Part of a small language model's weights.
Size: width 832, 13 heads of 64, vocabulary 8192, 89.3M parameters.
Training: a variant of Adam for these matrices, 907M tokens, 13837 steps.
Each number is 128 + 32 x the weight over its row's rms, rounded and kept within 0 to 255. Layers, rows and columns count from 0. The size above them is the row's rms in percent of the matrix's.

# layer 4 attention query, 832x832, rms 0.0282, rows 310-319, columns 768-831
size [ 93  83  96  82  87  82  95  76  86  98]
[[146 129 164 133 188 143 154 122 131 144 119 192 212  99 131  99 139 192 106  92 169  99  83 126 164 139 110 129 120 117 122  93  90 122 150 160 131 150 133 177 182 123  77 137  85 124 123 201 106 103 127 141 140 137 145 174 119 129  86 154 160 136 154 175]
 [135 101 136 125 112 122 128 111 166  86 139 133 136 114 126 149 101 154 141 171 109 190 101 196 148 193 207 169 118 168  75 131 128 139 128 129  76  38 146 124  82 106 189 121  79 114 103 147 118  58 119 117 115 132 112  92 126 116 132 107 119  99 121 106]
 [123 113 101  77 128 126 109 136 144 134 114 141 134 170 106 112 123  75 109 116 110 136 109 139 111 128 131 147 172 129 116 105 193 124 148 104 134 168 135 144 116 153 133 102 159 130 155 145 160 134  68 139 163 106 121 135 143 159 148 116 123 120 107 140]
 [128  83  86 162 142  74 101  95 131 153 177 105  76 137 147 127 164 100 111 154 154 123 154  70  93  90 106 175 110 123 158 164 148 177 122  90 163 118 129 102 111 121  91  96 166 133 123  62 151 192 128 117 147  94  93  98 138 133 122 116 165 161  96 134]
 [112 151 194 142 105 154 156 147 126 117 140 115 194  58 113  86  85 147 108  93 169  87 103 246 129 118 171 114  89  96 111  76  51 108 135 172 150 116 157 168 137 101 121 166  83 117 127 184 144  99 154 134 115 155 156 151 115  98  81 183 104  60 145 142]
 [149  92  70  99 144  70 111  79 101 147 123 121  89 104 123 102 143  73 145 114 139 172 128  39 152  65  90 170  64 104 197 190 165 174 146 104 125  98 111 147 133 142  90 155 168 151 121 101 107 151 152  74 105 134  88 115 116 116 173 110 157 135  99 124]
 [ 79 157 153  92  99 162 151 157 109  83 193 150 138 202 146 169 117 172 114 109 120 138 119 148 141 160 126 128 176 157  98  55 160  36 135  83 146 202  96  99  60 128 106 137  75 124 135 106 139 146 142 183 205 191 113 127  94 143 152  91  58 135 155 111]
 [133 128 172 105 136 169 159 159 153  80 151 156 171 125 122 120 100 185 124 135  94 120 114 230 153 154 165 122 142 152 130  93 122  80 108 122 124 129 115 132 116 113 131 138  96 164 149 159 131  96 117 186 149 167 127 131  77 146 115 123 117  78 131 118]
 [139 139 116 134 140 110 121 142 168 123 104 132 166 171 163 133 154 129 139 163 117 117 109 194 132 203 130  69 148 169 131 112 133  88 139 109 141 148  63 145 119 142 124 144 117 166 107 148 170 140 141 159  85 180  98 120 127 126 104 102  60 105 186 121]
 [164  74 158 132 187 116 120 134  91 120  91 123 145  97 147 149 194 152 116 167 139 106  98 114 160  64 174 138 138 116 170 175  43 142 110 188 113 113 189 144 128 135 106 124  99  91 175 153 137 138 171 156 123 138 121 142 111 184 115 191 165  46 142 145]]
# layer 4 attention key, 832x832, rms 0.0281, rows 310-319, columns 768-831
size [ 92  81 100  80  85  79  94  79  86  97]
[[ 76 148 115 160 115 149 143 104 159 166 132 119 162 122 208 126 111 112 111 131 178 124  80 121 129 151 145 157 154 161 151 154  82 101 134 162  92 135 121 115 174 124 150 108 113 133 142 130  79 180 127  88 137  96 118 154 166 123  94 122 144 110 162 113]
 [113 105 161 128 115 176  99 133 101 136 160 192 108 166  83 143 123  99 130  96 145 136 125 177 150 105 129 125 117  67  74 143 119 139 103 149  84 132 107 102 138 165 116 120  94  77  98  96  81  82 133 149 126 144 124 149 146 131 137 154 187 188 127 125]
 [112 136 201  78 136  38  86 138  84 146  56  99  87 173 142 154 179 145 148 192 106 144 120 111 119 160 125 125  90 128  61  82 145 171 122  84 112 176 125 190 121 151  53 119  81 184 137  95 207 135  94 169 117 139 192 139 157 175 149 158  92 125 187  58]
 [180  98 116 127 146 115 109 152  98 107 134  66 119 189 119 148 147 181  96 150  95 133 134 125  77 178 159 111 124  99 159 113 149 145 113  95 105 116 174 128 103 122 152 120 135 158 114 143 171 134 121 124 118 130 124  98 105 173 160 131 135  95  95 155]
 [ 49 124 111 162  89 152 149 132 164 149 154 179 123 149 158 173 118  88 125 110 207 109  45 161 140 105 164 131 138 134 133 183 126 117 115 190 154 163 132 115 159 128 153 150 122  99 154 115  82 156 116 123 114 111 125 175 119 139 109 130 162 108 138  56]
 [166  91 115 115 126 109 142 142  85 117 156 115 117 108  92 117 116 163 123 158 121 142 198 106 104 174 129 149 127 103 123 100 135 126 117  86  92  74 146 129 100 124 198  96 118 178 118 167 150 155 142  82 149 126  94 102 110 160 164 141 140  88  82 143]
 [ 95 106 165  81 184  64 134 121 147 162 130 137 162 120 212 149 121 123  99 125 144 115  73 130 204 174 120  74 113  97 120 173 125 110 146 143 146 228 150 141 119 103  74 122 103 181  81 116  49 146 100 143 139 132  75 131  83 156 115 123 139 143 227 116]
 [111 141 186 118 129 143  98 124 156 182 152 194 139 137 116 147 151 113 128  84 179 155 103 194 184 125 103 114  96  59  95 149 118 100 129 182 137 166 101 126 153 133 113 155 116 113 148  99 101 124 124 145 128 154  93 189 138 167  94 131 173 179 159 109]
 [135 141 145  90 126 117 100  94 218 216 129 170 193  96 106 141  93 118 118 108 146 135 144 190 164  60 179 126 130 117 132 124  80 114 138 113 152 118 154 120  95 106 143 128 133 156 148 122 108 147 172 146 124 170 173 130  98  92  82 170 128 106 106 149]
 [142 131  82 219 117 155 150 148 108 143 141 105 141 171 167  75 158 103 147 144 115 103 102 105  78 161 131  98 111 135 168 217  55 159  67 151 111 131  96 145  96  73 144 150 158  56 173 125  59 112 151 124 151 112 111  80 117  85 137 125  99 179 102 144]]
# layer 4 attention value, 832x832, rms 0.0231, rows 256-298, columns 768-831
size [ 87  92 104  96  82  89  85  87  85  78  78  90  84  94  90  84  76  79  93  87  76  83  88  85  81  87  85  84  88  84  80  84  94  84  90  78 100  90  87  78 107  86  89]
[[109 115 145 169 177 183 109  84 141 110 134 105 152 164 125 165 135 200 106  92  92  91 131 123 141 160 109 171 191 127 151 156 104 126  89 143 133 157 112 118 146 169 136 103 137 110 128 125 100  93 125 130 115 147 116  94 148 107 140  92 145 136 112 120]
 [117 129 146 164 169 111 167  88 155 134 110 148 110 138  66 136 166 144  96 126  80  95 140 136 134 104 116 217 152 128 176  65 154 132  53 114 163 133 147 113  87 164 119 120  98 130 131  96 104 153 136 120 130 156  93 124 180 174 187 121 102 130 118  65]
 [114  95 165 128 176 191  77 128 122 153 151 138  99 149 119 185 149 188 145 136 149 151 153 213  91 130 136 152  94 106 109 151 181 131 156 188 109 187 131 108 135  90  89 121  97 120 138  84 132 187 105 117 131 140 135 134 141 128  95 102 140 134 156  84]
 [139 159 103 178 102 126  95 134 137 163  66 149  71 130 100 108 128 114 205  89  85 138 105 125  94 190  87 140 170 146  96  83 134 196 103  92  85 131 114 197 113 101 104  76 161  90 120  80 139 144 133 140 148 187  84 115 177  98 138 104  90 210  88 227]
 [104 160  44 105  24  82 149 130 109 130  72 142 167 102 176 107 195  91 110 162 131 132  83 112 151 139 172 120 129 133 106 127 154  75 128 139 147 107 168 147 136 136 156 116 139 123 153 115 134 163 128  84 130 129  97 119 188 137  83 166  87 187 111 161]
 [ 98 150  98 107  89 117 135 125  91 184 100 107  94 138 115 134 107 143 116 141  68  85  75 134 138  99 126 168  79 109  92  99 137 112 187 147  93 137 101  43 129 157 172  82 166 102 125 102 128 171  78 157 126 132 120 159 122 134 168 157 120 147  98  93]
 [148 153  81 118 111 126 129 145 158 110  58  95 150 132 154 128 165 125 194 121  67 160 123 102 111 145 197 116 137 158 141 125  71 148  87 136 119 147 138 210 135 149 167 155 106 157 109 125 119 170 148 115 185 137 142  94 129 125  91 168  89 200 132 159]
 [115 118 156 130 172 154 150  84 125 140 157 132 184 123 131 104  98 117  79 115 110 119  89 119 114 110  71 131 140 146 167 102 159 129 119 132 116 117 116  61  91 115 142 111  97 130 118 135 105 182  92  82  99 112 136 125 100 153 190  98 109 148 149 192]
 [ 91 166  47 130 102 104 132  99 122 149  73  99  88 109 128  84 163 102 187  80  43 107  71 116 128  95 143  91 169 115 118 149 122  73 170 162  85 132 124 104 171 119 188  72 185 125 136 129 124 218 148 109 116 172  78 162 126 109  89 171  86 158 116 181]
 [134 123  43 128  74 191 131 185 115 109 103  99 143 135 152 128  71 136 104 160 159 133 129 138 160 143 147 107  30 164 117 137  67 129 123 142  95 136  70  75 111 146 129 104 116 150 139  88 132 164 109 151 139 139 145 103 144 104  63 148 134  99 153 119]
 [155 150  97 115 146 144 211 146 186 127 154 109 130 128  90 155 113 141 126 105  72 100 135 144 126  84 149 127 162 124 166 173 121  99 104 165 141 160 154 102 175 142 142 151 122 106 124 165 112 108 146 135  68 149 128 119  83 139  78 145 138  54 127 127]
 [149  55 146 141 160 130 114 128 137 116 167 146 181 150 155 105 164 156 135 171 139 152 155 151 146 133 142  78 131 127 131 173 169  84 116 171 215 123 107 128 177  76 122 158  82 196 174 119 153  93 173 158 125  99 176 137  67 119 104  68 157  73 136  62]
 [141 169 149 130 116  80 151  95 146 167 107 116 184 103 150 128  95 113  71 192  97  66 113  82  89 160 145  97 139 108 119 140 135 115 106  89  81 109 135 135 146 167 185 108 151 161 163 126 144 100  90 114  97 122 189 127  55 154 174 153 150 168 104 179]
 [149 102  84 173  92 120 115 126 160 149 107 149  72 132 159 151  70  97 152 169  95 130  88 131 125 146 158 129  41 181  76 105 133 132 125 119  94 133 113 116 115 112 134 112 151 126 130  92 152 124 152 166 224 152 137 123 143  67 127 127 170 148 103  86]
 [137 111 149 137 175 148  65 124 154 183 114 127  70 183 139 150  98 164 206 148 163 142 106 214 123 140  75 143  90  69 100 131  99 151 116 175  77 165  70 110 104 112 100 126  95 102  91 112 111  96 118 115 102 118 167 104 105 115 156 112 134 122 148  83]
 [ 85 116 160 182 187 111 171 154 157  79 139 141 105 125 124 148 133  81 127 175 129 104 130 105 134 135  98 119 112 151 154 143 168 135 148 107 179 121 168 204 155 112 104 110  91 155  92 145 113 122 152 163 144  87 172 120  84 118 116 143 128  36 146 144]
 [142 109 177 152 118 110 165 155 171 155 132 144 112  88 100 119 145 128 110  87 140 102 146 115 138 134  68 149 160 124 165 143 162 137 104 108 159 130 119  94 130  40  62 120 117 179 135 106 165 211 114 120 172 160 185 138  95 118 113  81 108  80 149  27]
 [144 123  63 108 143 211  68  85  70 199 151  95  46 107  57 126  99 120  98 100  72 101 105 148 143 145 105 132 164 157 106 138 118  92 138 122 120 103  47  87 113  80 123 124 205 112 117  74 180 147 114  89 172 190  80 109 110 102 104  92 155 160 138  79]
 [136 168  95 123 149 121 221 140 184 122 147 123 117  62 126 112 111 157  38  94 117 100  93 149 129 160 136  84 177 134 129 138 113 126  95 143  97 164 131  91 122 131 123 134 114 195 171 167 150 153 137 132  85 163 203 132  88 135  71 170 145  57 145  92]
 [133 104 128 127  74  76 105 149 144 128 114 126 118 115 152  97 125  73 184 100 115 167 164 128 119 172 142 111 130 176 177  83 168 130  58  98 162 135 163 175 139 124 108 143  66 122 108 104 111 138 155  64 151  92 107 160 132 166 117 105  65 143 153 189]
 [100 108 106 134 143 153  57 151  68 110 160 127 139 150 111  81 112 126 134 123  81 142 166 129 120 150 101 146 100 187 122 168  73 145 155 112 141 113  94 146 163 115 150 124 137 142 119  66 124 122 144 132 210  94 161 107  98 150  95 104 143 123 145 134]
 [137 116 167 179 131 165 147 151 184 131 165 172  71 123 120 174 115 147 115  76 182 130 106 153 132 155  96 156 166 117 122  78 135 135 135 129 116 154 111 124  82  58  85 179 139 106 165 160 114 101 161 151 137 166 129  69 170  88 138  76 147 124 150  73]
 [142 167 120 105 104 104 109 136  82 117 103 117 206 152 140  95  77 147  73 152 148 121 157  91 110  61 148 103 147 109 143 113  88 112 156  85  61  68 164 141  66 177 184  86 184  93 119 171  80 118 106 130 101 103  69 139 169 172 112 167 121 160  82 231]
 [108 158 175 171 163 128 115  88 142 148  91 111 125  96 133 102 116 137  51  94 154 140 159 115 131  93  62 137 161 146 171  87 104 165 101 114  49 106  93 103  78 159 136 146  93 177 102 122 163 159 128 105  98 121 124  91 121 163 178 114  97 110 153 141]
 [153 128 151 137  43 174 196 168 105 135  88 131  99 126 115 145 102  87 144  81 160 113 157  75 125 107 148  98 123 135 108 102 102 130 129  88  76 112 169 135 129  87 133  82 162 104 153 194  99 182 143 134 151 141 111 146 119 163  97 198 119 108 151  77]
 [126 112 208 161 178 121 106 118 180  63 122 153 140 121 184 110 143 166  97 148 168 163 168 156 152 153 135 106 136 141 154 139 130 124  81 118 123 162 139 181  78 147 100 146  29 181  98 155 181  96 166 139 130 110 139  86 184 131  90 139 161  86 125 105]
 [ 95 119  63 161 173 163 188 120 117 178 173 126  98 136  73 139 154 105 102 130  86  74  97 142 109 112 124 171 119  95 108 138 151 156 115  78 163 132  88 108 114 162 152 185 153  75 108  81  74 109  73 110 126 159 125 131 132 144 198 165 140 159 105 111]
 [153 147 189 141 167 135 101 150 161 151  47  91 149 132 189 138 160 126 168 178 132 176 169 146 133 128 155  82 169 114  70 217 152 108 155 133  68 163 181 168 141 158 140 145 131 195 140 147 140 161 127 118 138 120  91  76  84 109  86 136 162 137 128 147]
 [138 139  88 107 131  64 150 142 153 134 145 107  91  97 170 138 108 131 104 113 205 119 113 161 168 111  90 136 143 121 190 109 133 140 117 146 115 135 132 121 102  78 127 123  98 191 103 118 167 187 125 108 144 108 187 161  97 134  56 136 170 130 142  19]
 [171 162 114 116  99  74 155 108 150 141 150 176 181  98 160 110 101  63 104 184 162 133 134  51  82 166 160 120 165 105 130 146 115 146 148  67 116  93 135 166 155 169 165 114 155 169 156 152  64 105 103 121 138  99 152 115  92 119 140 193 157 175  87 195]
 [118 140 107 160 194 156 167 146 104 140 170  71 117 145  96 135  78 153  87 137 165  93 122 151 144 102  84 126 136 130 115 117 138 166 111 115 127 129 135  57 121 150 166 181 146  78 170 107 113 110 118 136 154 134  70 127 115 106 121 128 169  94 115 136]
 [ 60 163 141 163 140  92 115 210 120 150 157 134 109  95 106 138 151 152 107  50 193  92  98 125 127  98 137 137 165  98 153 116 154  97 196 195 165 141 134 147 137 104 108 148 169  75  92 140 131 155  97 127 108 163 159 169 149  61 164 141 142 127 106 109]
 [119 132  82  88  80 145 143 155  96  92 170 124 103 160 127 146 149 103 113 144 104 108  81 124 143  72 159 140  75 137 143 139 105  93 184 122 180 102 119 118 111 145 180 203 103  56 119 157  84 122 106 112 117 141 135 154 200 143  88 202 131 173 141 110]
 [100 136 159 135 143 134 113 145 131 177 150 110  95 128 129 182 181 119 126 212 138 102  86 145 144 139 132 148  33 117  96  80 156 129 149 133 169 135 182 133 137 102 146 177  77 129 178 108 187  53 130 125 175 119 172 111 142 101 126 155 156 131 113  91]
 [123 152 147 145 154 141  94  99 124 157 100 114 114 186 123 124 176 155 143 102  65 112  89 195 146 158 132 165 133 111  94 101  87 139 109 171 100 163 105  92  72 105 128 147 113  89 124  87 100 126 145 129 154 157  75 129 182 127 134 136  93 154 129 140]
 [107 140 207 174 148 109 124 119 115  83 159 178 122 111 175 137 143 154  90 105 175 102 142 105 127 130  66 132 187 148 111 100 101 191 150  61 104 144 134 119 120 152 126 133 123 125 132 126 160 148 141 172 123 122 108 154 179  98 170 114  92 181 153 135]
 [122 119  96 116 116 110 117  80 114 156 145 131 144 116  57  91 146 152 133 116  70 142 100 154  82 153 127 155 144  77  97 118 110 148 141 113  50 118 116  96 131 165 129  96 212  47  95 116 110 157  95 162  93 155  36 150 144 109 240 154 110 199  79 212]
 [137 148 101 146 203 172  50  61 137 104  67 125  92 104  69 159 154 160 126 103 154 129  60 118 128 155  83 138 178  89 121 135  93 134 125 128  97  90 121 133 113  68 111  92 202 107 130 146 123  98 127 111 147 143  71 134 132 110 202 100 119 109 108 157]
 [128 128 115 126  99 126  96 160 114 106  81 100 118  94 140 125  81 199 103 137 177  99  82 162 128 121 102 108 104 113 166  76  85 119 155  96  55 133 126 123  70 139 141 106 142  43 140 143 128 188 125 159 169 140 103 143 119  79  92 199 133 170 105 129]
 [141 137 112  85 110 111  95  85 103 144  42 127 141  76 177 119 123 132 171  97 143 153 111  62 126 144 144  77 165 132 173 140  91  79 187 126  72 102 111 156 154  68 107  82 180 153 125 156 148 152 147 108 177 107 122 113 127 144 138 107  84 145 125 153]
 [116 113 126 167 178 123  45 163  88 175 154 103  58 148  75 118 105 157  86 186 104 127 158 217 133 160 109 149 101 114 141 110 144 156 104  89 148 124 108 101  73 105 145 151  85  75  74  84 123 131 138 117 157 109 100  75 135 120  78 128 163 139 113 115]
 [149 154 122  67 203 168 175 109 141 142  78  85 142 128 159 105  98 176  97 149 150 120 125 135 165 110 133 100 166 112 143 144  84 100 103 112  96 184 135  48  84  82 159 106 127 168 144 165 124 122 141 150 108 108 136 121 112 142  80 182 169  74 102  89]
 [110  97 119  98  76 125 141 170 145 122 196 127 123 178 161 114 190 100 170 132 147 152 140 191 140  88 145 140  90 159 190 159 190  57 123 227 198 147 170  98 138  88 132 173  82  97 121 110  69 146 148  95 100  86 115 140 157 130  86 139 126 149 125 144]]
# layer 4 attention output (transposed), 832x832, rms 0.0227, rows 256-297, columns 768-831
size [ 85  92  90 100  83  91  87  86  86  79  84  95  83  90  90  84  73  87  91  85  88  87  86  83  81  88  87  81  88  79  89  86  94  84  90  80  98  99  86  89 110  91]
[[186 127 134 155 146 145 169  89 153 135  92 153  96 120 151 113  89 106 168 196 181 166 163 132 157  51 193  88  49 123  82 118 103 146 135  90 108 177  97 139 156  96 144 105 104  79 132 150 107 127 152  84 118 104 173 139 135  90 117 129 136 111 162 178]
 [124 144  63 132  89  77 103  87  85  64 190 157 143 166 154 106  80  92 161 149 220 181 120 160 176 142 126 106 101 124 107 148  85 104 148 177 207 171 126 110 144  98 178  46 140 163 139 149 111 150 133 161 131 152 149 151  88 129  92 122 168  92 161 168]
 [133 122 133 134 119 117 120 123 165 147  92 129 116 133 156 119 123 135 141 132 132 150 105 130 136 115 114 123 111 106  97 142 144 157 153 130 117 196 141 133 123 111 112 133 116 115 110  98 107 164 133 122 126 145 119 113 148 151 115 133 138 144 139 117]
 [126 126 171  98 130  99 174 172 125 150 166 158 116  90 187 162  90 107 138 113 129  76 177  67 132  90 153  48 102 180 104 107  95  83 139 115 162 100 152 126 147 153 102 184 108 137 137 138 151 135 127 122 169 139 126  97  93 115 152 157  92  89 135 104]
 [104 144 157 118 153 149 103 112 151 123 209 115 139 179 138 156 115 122 117 105 108  65 122 192 127 127  78 133 169 156 161 131 156 114 116 114 117 131  79  75  67 129 153 135 132 151 166 103  98 141 118  95 103 172 135 104 126 169 149  92 115 163 122  52]
 [148 123 144 129 124 115 141 145 160 150 178 179 173 125 123  85 152 151 131 149 145  94 109 124 145 195 131  88 157 170 140 150 132  96  66 140 122 125 191 123  82 127 112  96 140 170 145 163 145 129 167 152 175 173 140 135 139 167 158 158 168  81 149  94]
 [120 138 161 114 125 124 162 104 100 128 153 100 159  93 155 179 112  98 119 137 159 137 186 121  88 108 118 103 117 143 147 121 173 133 130 150 123 153 105 115  42  97  82 189  82 115 111 183 110 129 124 103 143 104 131 128 117 171 141 114  81 111 108 100]
 [151 132  64 104  76 142 113 128 126  73 204 119 141 159 126  97 179 111 214 149 173  83  98 159 125 131 115 131  94 121  99 148  66  95 141 120 138 120 128 126 151 121 170 163  89  90 165 125 107 129 138 115 115 149  72  66 110  59  92 151  72  93 155 171]
 [123 104 190  84  82 156 131 117 145 136 163 143 204 132 106 111  84 147  88 172 135 151 161 150  81 164  92 103  45 150  97 131 132 167 115 101 161 139 158 167  38 142 112 101  95 137 101 140 116  50 163 117 131 150 136 154 116 192 140 158 100  88 103  91]
 [142 113 132 125 145 104 122 104 111 162 119 102 141 125  98 167 138 131 171 122 100  87 158 126 120  98 138  82 193 134 200 110 149 133 122  95  90 112 186 121 117 133  89 205 101  88 130 157 107 160 135 147 135 120 139  84  88 121 148 122 134 153 151 116]
 [150 114 125 163 169 128 125 149 113 103  82  88 126  95 150 132 136 129  98 171 143 150 139  81 127 174 161 145 121 114 126 108 106 144 134 112  87 109 172 118 135  99  83  75 197 146 148 120 161 112 119 138 170  88 147 123 206 129 129 128 197 172 111 147]
 [119 128 126 131 146 143 120 123 115 134 100  83 108  75  84 125 128 181  66  92  76 173 115 119 108 127 119 202 112  71 102 145 120 182 132 113  98 115 106 140 149 119 126 120 149  93  88  96 109  95  96 135 122  93 101 147 136 124 113 100 111 204  82 131]
 [ 87 164  98  44 125 207 133 160 115  86 131 127 151 178  77 122 198 110 137  73 157 131  56 175 104 152  73 173 118 116 145 139 120  85 167 167 138  79  66 108 105  83 130 140 137  98 160 147  88 100 103 165 109 192  76 152 133 135 117  94  72 138 120  82]
 [143  96 171 111 122 108 149 134 110  80 162 115 145  60 126 154 131 118  95 117 122  90 150 102 127 134 159  92 192  95 145  92 127 112 148 105 139  57 150 148  98 141 142 126  99 131 112 140 185 106  89  98 200 111 142  98 117 223 132 103 108 149  54 110]
 [164  55 145 176 105 144 149 149 125 144  61 130 156  82 135 123 122 139 119 112 104 126 181  48 128 121 181  76 139 169 100 138 117 173 138 102  96 126 166 164 107 137 131 134 128 106 110 118 157 180 138  67 178  76  84  65 171 153 150 140 180 104 110 186]
 [182  99 112  85 141 128 102 121 159  77 138  99  83 117  99 110 132 187 138 120 128 137 121 134  98 127 130 208  75  69  86 123  87 204 110 160 135 113 118 134 167 169 185 108 116 133 152  99 157  68 109 156 142 125  84 152 155 132  82 102 138 186 115 126]
 [164  72 107 126 164 147 102 134 150 121  97 149 116 109 110 108  78 139 137 121  99 141 108 120 132  85  84 135  51  92  78 105 101 180 109  99 116 133 103 155 196 159 177 109 133 126 148  93 127  90 141 174 129  77 150 149 142  89 158 226 152 146 118 173]
 [ 92 151 231 199 103 127 158 159 152 175 133 150 116  60 178 136 117 103 138 129  72 103 146 108 118 161 114  76  98 163 102 102 100 147 106 137 164 106 210 156 140 119  60  92 181 167  77 119 171 148 163 123 128 127 101 112 154 126 147 223 109  91 110 144]
 [171  53  74 122 139 146  91 116 112 109  62  62 140 168 128 139 135 120 178 150 158 155 154 107 108  49 106 163 107  94 182 123 143 128 159  61  86  86 101 119 148 111 123 158 108  81 186 113 107 120 106 128  90  46 139 149 157 119 128 157 120 217 143 150]
 [ 83 134 101 152 139 109 119 109  88  86 156  94 124 139 194 195 109 102  92 148 174 157 129 143 151 108 123 119 130 121  62 133 110 117 168 144 163 134 191  94  82 110 164 130 139 169 142 163 110 140  96 121 155 146 125  51 103 152 110 127 152 113 112 180]
 [135 150 192 167 133 145 176 115 158 147 134  94 128  39 147 134 142 132 114 132 113 114 114 118  91 150 132 111  75 129 145 125 111 120 141 182 138 118 206 127  82 100  75 109 148 167  78 184 157 109 138 139 172 145  79 104 120 105 141 175  74  89  92 112]
 [203  88  84 179 135 115 137 123 115 129 119 141  97  95 129 118 110 112 176 151 138 161 173  73 162  91 182 106 155 124 114 133 132 136 123  81 113 121  89 138 212 164 125  98 142  89 144  71 137 153 100 106 140  79 129 113 168 146 100 114 180 175 137 167]
 [103 170  93  89 102 157 119 118 162 127 184 114 119 143 134 119 191  70 202 161 112  90  69 194 162 198 121 118 174 158 142 122 117  55 141 146 144 178 125 115 164  98  90 151 126 114 139 123 125 132 159 133  76 244 105 113 123 125 144  89 151 109 160  67]
 [155 128  78 134  67 177 137 172  94 113 175 133 177 110 103  80 101  79 206 142 166 138 117 133 106 148 139  84 118 125 154 125 116 104 179 141 159 163 134 131 151 118 139 149 139  78 177 138 102 180  96 120 100 156  43  86 164 163  69 126 197 129 181 182]
 [101 117 100 101  51  51 121 150 104 154 177 142 171  91 129  94 180 123 139 209 107 106  93  95  96 149 182 136  97 111 141 107 207 125  71 116 159 148 165 124 109 145 133 193 112 113 157 125 189  79 132 152 101 130 144 112 135 155 183 157 153 141 125 147]
 [155 138  60 128 121 137 100 122  99  96 126  90 119 131  63 136  95 108 165 100 131 155 124 124 126  38 165 175 134  57 159 116 117 145 177 122 120 155  89  80 164 137 166 180  92  52 145 107  85 189  88  92  97  72 111 150 157 128  91  88 156 195 150 170]
 [ 84 128 176 130 116 116 115 145 141  67 151 178 153 140 203 141 117 140 113 109 163 122 150 130 174 179 110 110 134 171  91 127  64 129 127 159 171 118 156 165 113 117 183  39 167 207 115 180 140 139 165 151 105 137 137 145 124 121 134 134  83  79 144 165]
 [133 139 131 138 156 140 178 151 131 130 137  92 134  24 133 114  53 121 112 111 126  97 127 101 110 121 165 160 137 131 153  96 124 166 130 152  86 121 105 100 116 100  94 154 109  87  75 120 142  87 115 118 192 113 120 107 198 180 144 141  94 147  69  81]
 [116  83 153 121 134 177  94 151 105 132  77 106  90 119 118 129 102 111  94  95  94 141 158 124  95 121  75 162 137 110 104 108 147 162 108 122 142 140  81 151 122 129 153 106 143 115 114  85 161 118 111 102  99  82 110 112 200 178 169 172 198 130 113 157]
 [ 92 168 115  48 124 176 152 113 160  77 115 115 126 129 120 167 207 127 122 135 141  98  99 201  87 135 148 194 121 138 123  96 126 121 167 145 134 117  56 144  75  91 138 110 102 100 127 130 131  53 142 162 133 196 145 113 101 129 137  66  71 121  90  59]
 [132 132 153 178 125  77 152 151 119 116  91 130 118  24 196 145 116 115 156 170 102 110 166  94 130 182 202 114  88 161 123 105  64 116 135 100 137 110 212 134 158 117  64  57 162 176  91 165 191 131 152 133 160 112 139 113 151 128 138 180 127  89 159 172]
 [162 106 146 114 127 159 130  78 172 150  95 186  77 148 163  98  95 146 146 146 124 125 147 139 131 135 102 139  93 174 102 137 106 202  77  95 123 188 120 187 172 166 150  53 169 176 135 103 174  91 154 132  94 122 151 152 169 117 134 136 182  83 134 127]
 [106 165 115  90 142  86  75  89 145 148 164 118 145 191 143 155 237 139 148 101 116 123 129 183 160 193  69 108 212 130 182 147 163 126  94 152 109 157 187  92  65 134 167 106 179 203 160 169 144 170 162 133  68 161 124 142  93 140 158 102 121 128 138 101]
 [128 143 101 129 185  99 135 163 102 141 126 168 117 118  89  92  99 172 118  49  96 142 177  90 140 144 138 141 163 103 174 141 107 158 119 140 161  51 134  94 124 173 136  94 165 117 125 169 125 174 104 130  98 148  91 171 148 141 142  95 132 186 149 119]
 [150 123  80 125 105  71 137 101 100 117 187 174 153 106 123 141 100  83 159 149 184 153 188  99 167 102 152  82 147 179 160 167 130  85 149 110 156 148 200 105 103 147 152 101 131 128 115 167 137 153 125 116 158 115 121  72 149 160 116 118 186 101 162 149]
 [195 123  73 109 173 127 133 155 141 123 166 143 110 137 102 114 101 132 218  68 142  84 104 145 146  73 141 139 115 115 161 118  95  87 146 136 155 150  52 148 233 160 106 144  68  91 133 111   4 145 145 110 131 161  65 111  96 107  87 136 126  87 209 123]
 [121 155 122 101 112 129 145 106 156 164 129 160 155 214 172 163 154 108 147  95 198 120 126 161 150 128  99  82 161 214  73 138 151  76 156 116 143 129 121 162 139 103  75 117  88 165 157 146  79 121 159 155 117 143 205 125  46  77 108 107  78  61 169  68]
 [ 85  97 162 114  37 117 144 156 148 132 125 184 119 177 120 103  86 137  97  97  81 149 157 121 111  67 134 124  97 137  93 111 128 124 114  94 145 150  61 156 137 160 159 107 105  41  89  49 129 132 138 111 131 139 146 164 135 120 139 119 108 127 139 145]
 [114 112 127  47 101 134 129 143 151 159 119 173 115 184 120 156 167  96 156  98  88 159 178 112 111 123 103 116 151 183 108 104 162 137 122 102 151  96 131 178 139 144 113 185 142 147 129 150 162 104 135 136 112 119 155 154 111 161 151 106 167 112 155 119]
 [109  83 167 126  58 165 124 120 141 171 177 144 121 170  91 112 129 121  63 100 121 153 115 170  99  97  73 157 127 128  77 160 207  94  84 138 148 143  48 168 103 143 124 172  94  67 129  58  87  94 137 116 109 158 148 141 117 142 137 113  91 165  95  78]
 [131 166 143 161 144 123 132 146 142 153  74 117 124  35 190 151 117  92 176 115 118 123 165  98 149 169 127  63 126 150 135 112  59 129 180 144 124 109 233 109 139 127  86  76 190 224 109 200 185 156 136 125 118 132  98 105 171 119 146 189 138  96 147 169]
 [140  90 110 123  94 120 132 135 125 145  83 113 170 125  68 111 123 124  82 168 121 170 173 114 109  94 149 183  78  96 153 151 138 125 164  72  88 114 122 110 130 126 103 136 113  29 117 133 141  96 123 130 136  98 161 150 169 128 146 123 198 149 159 191]]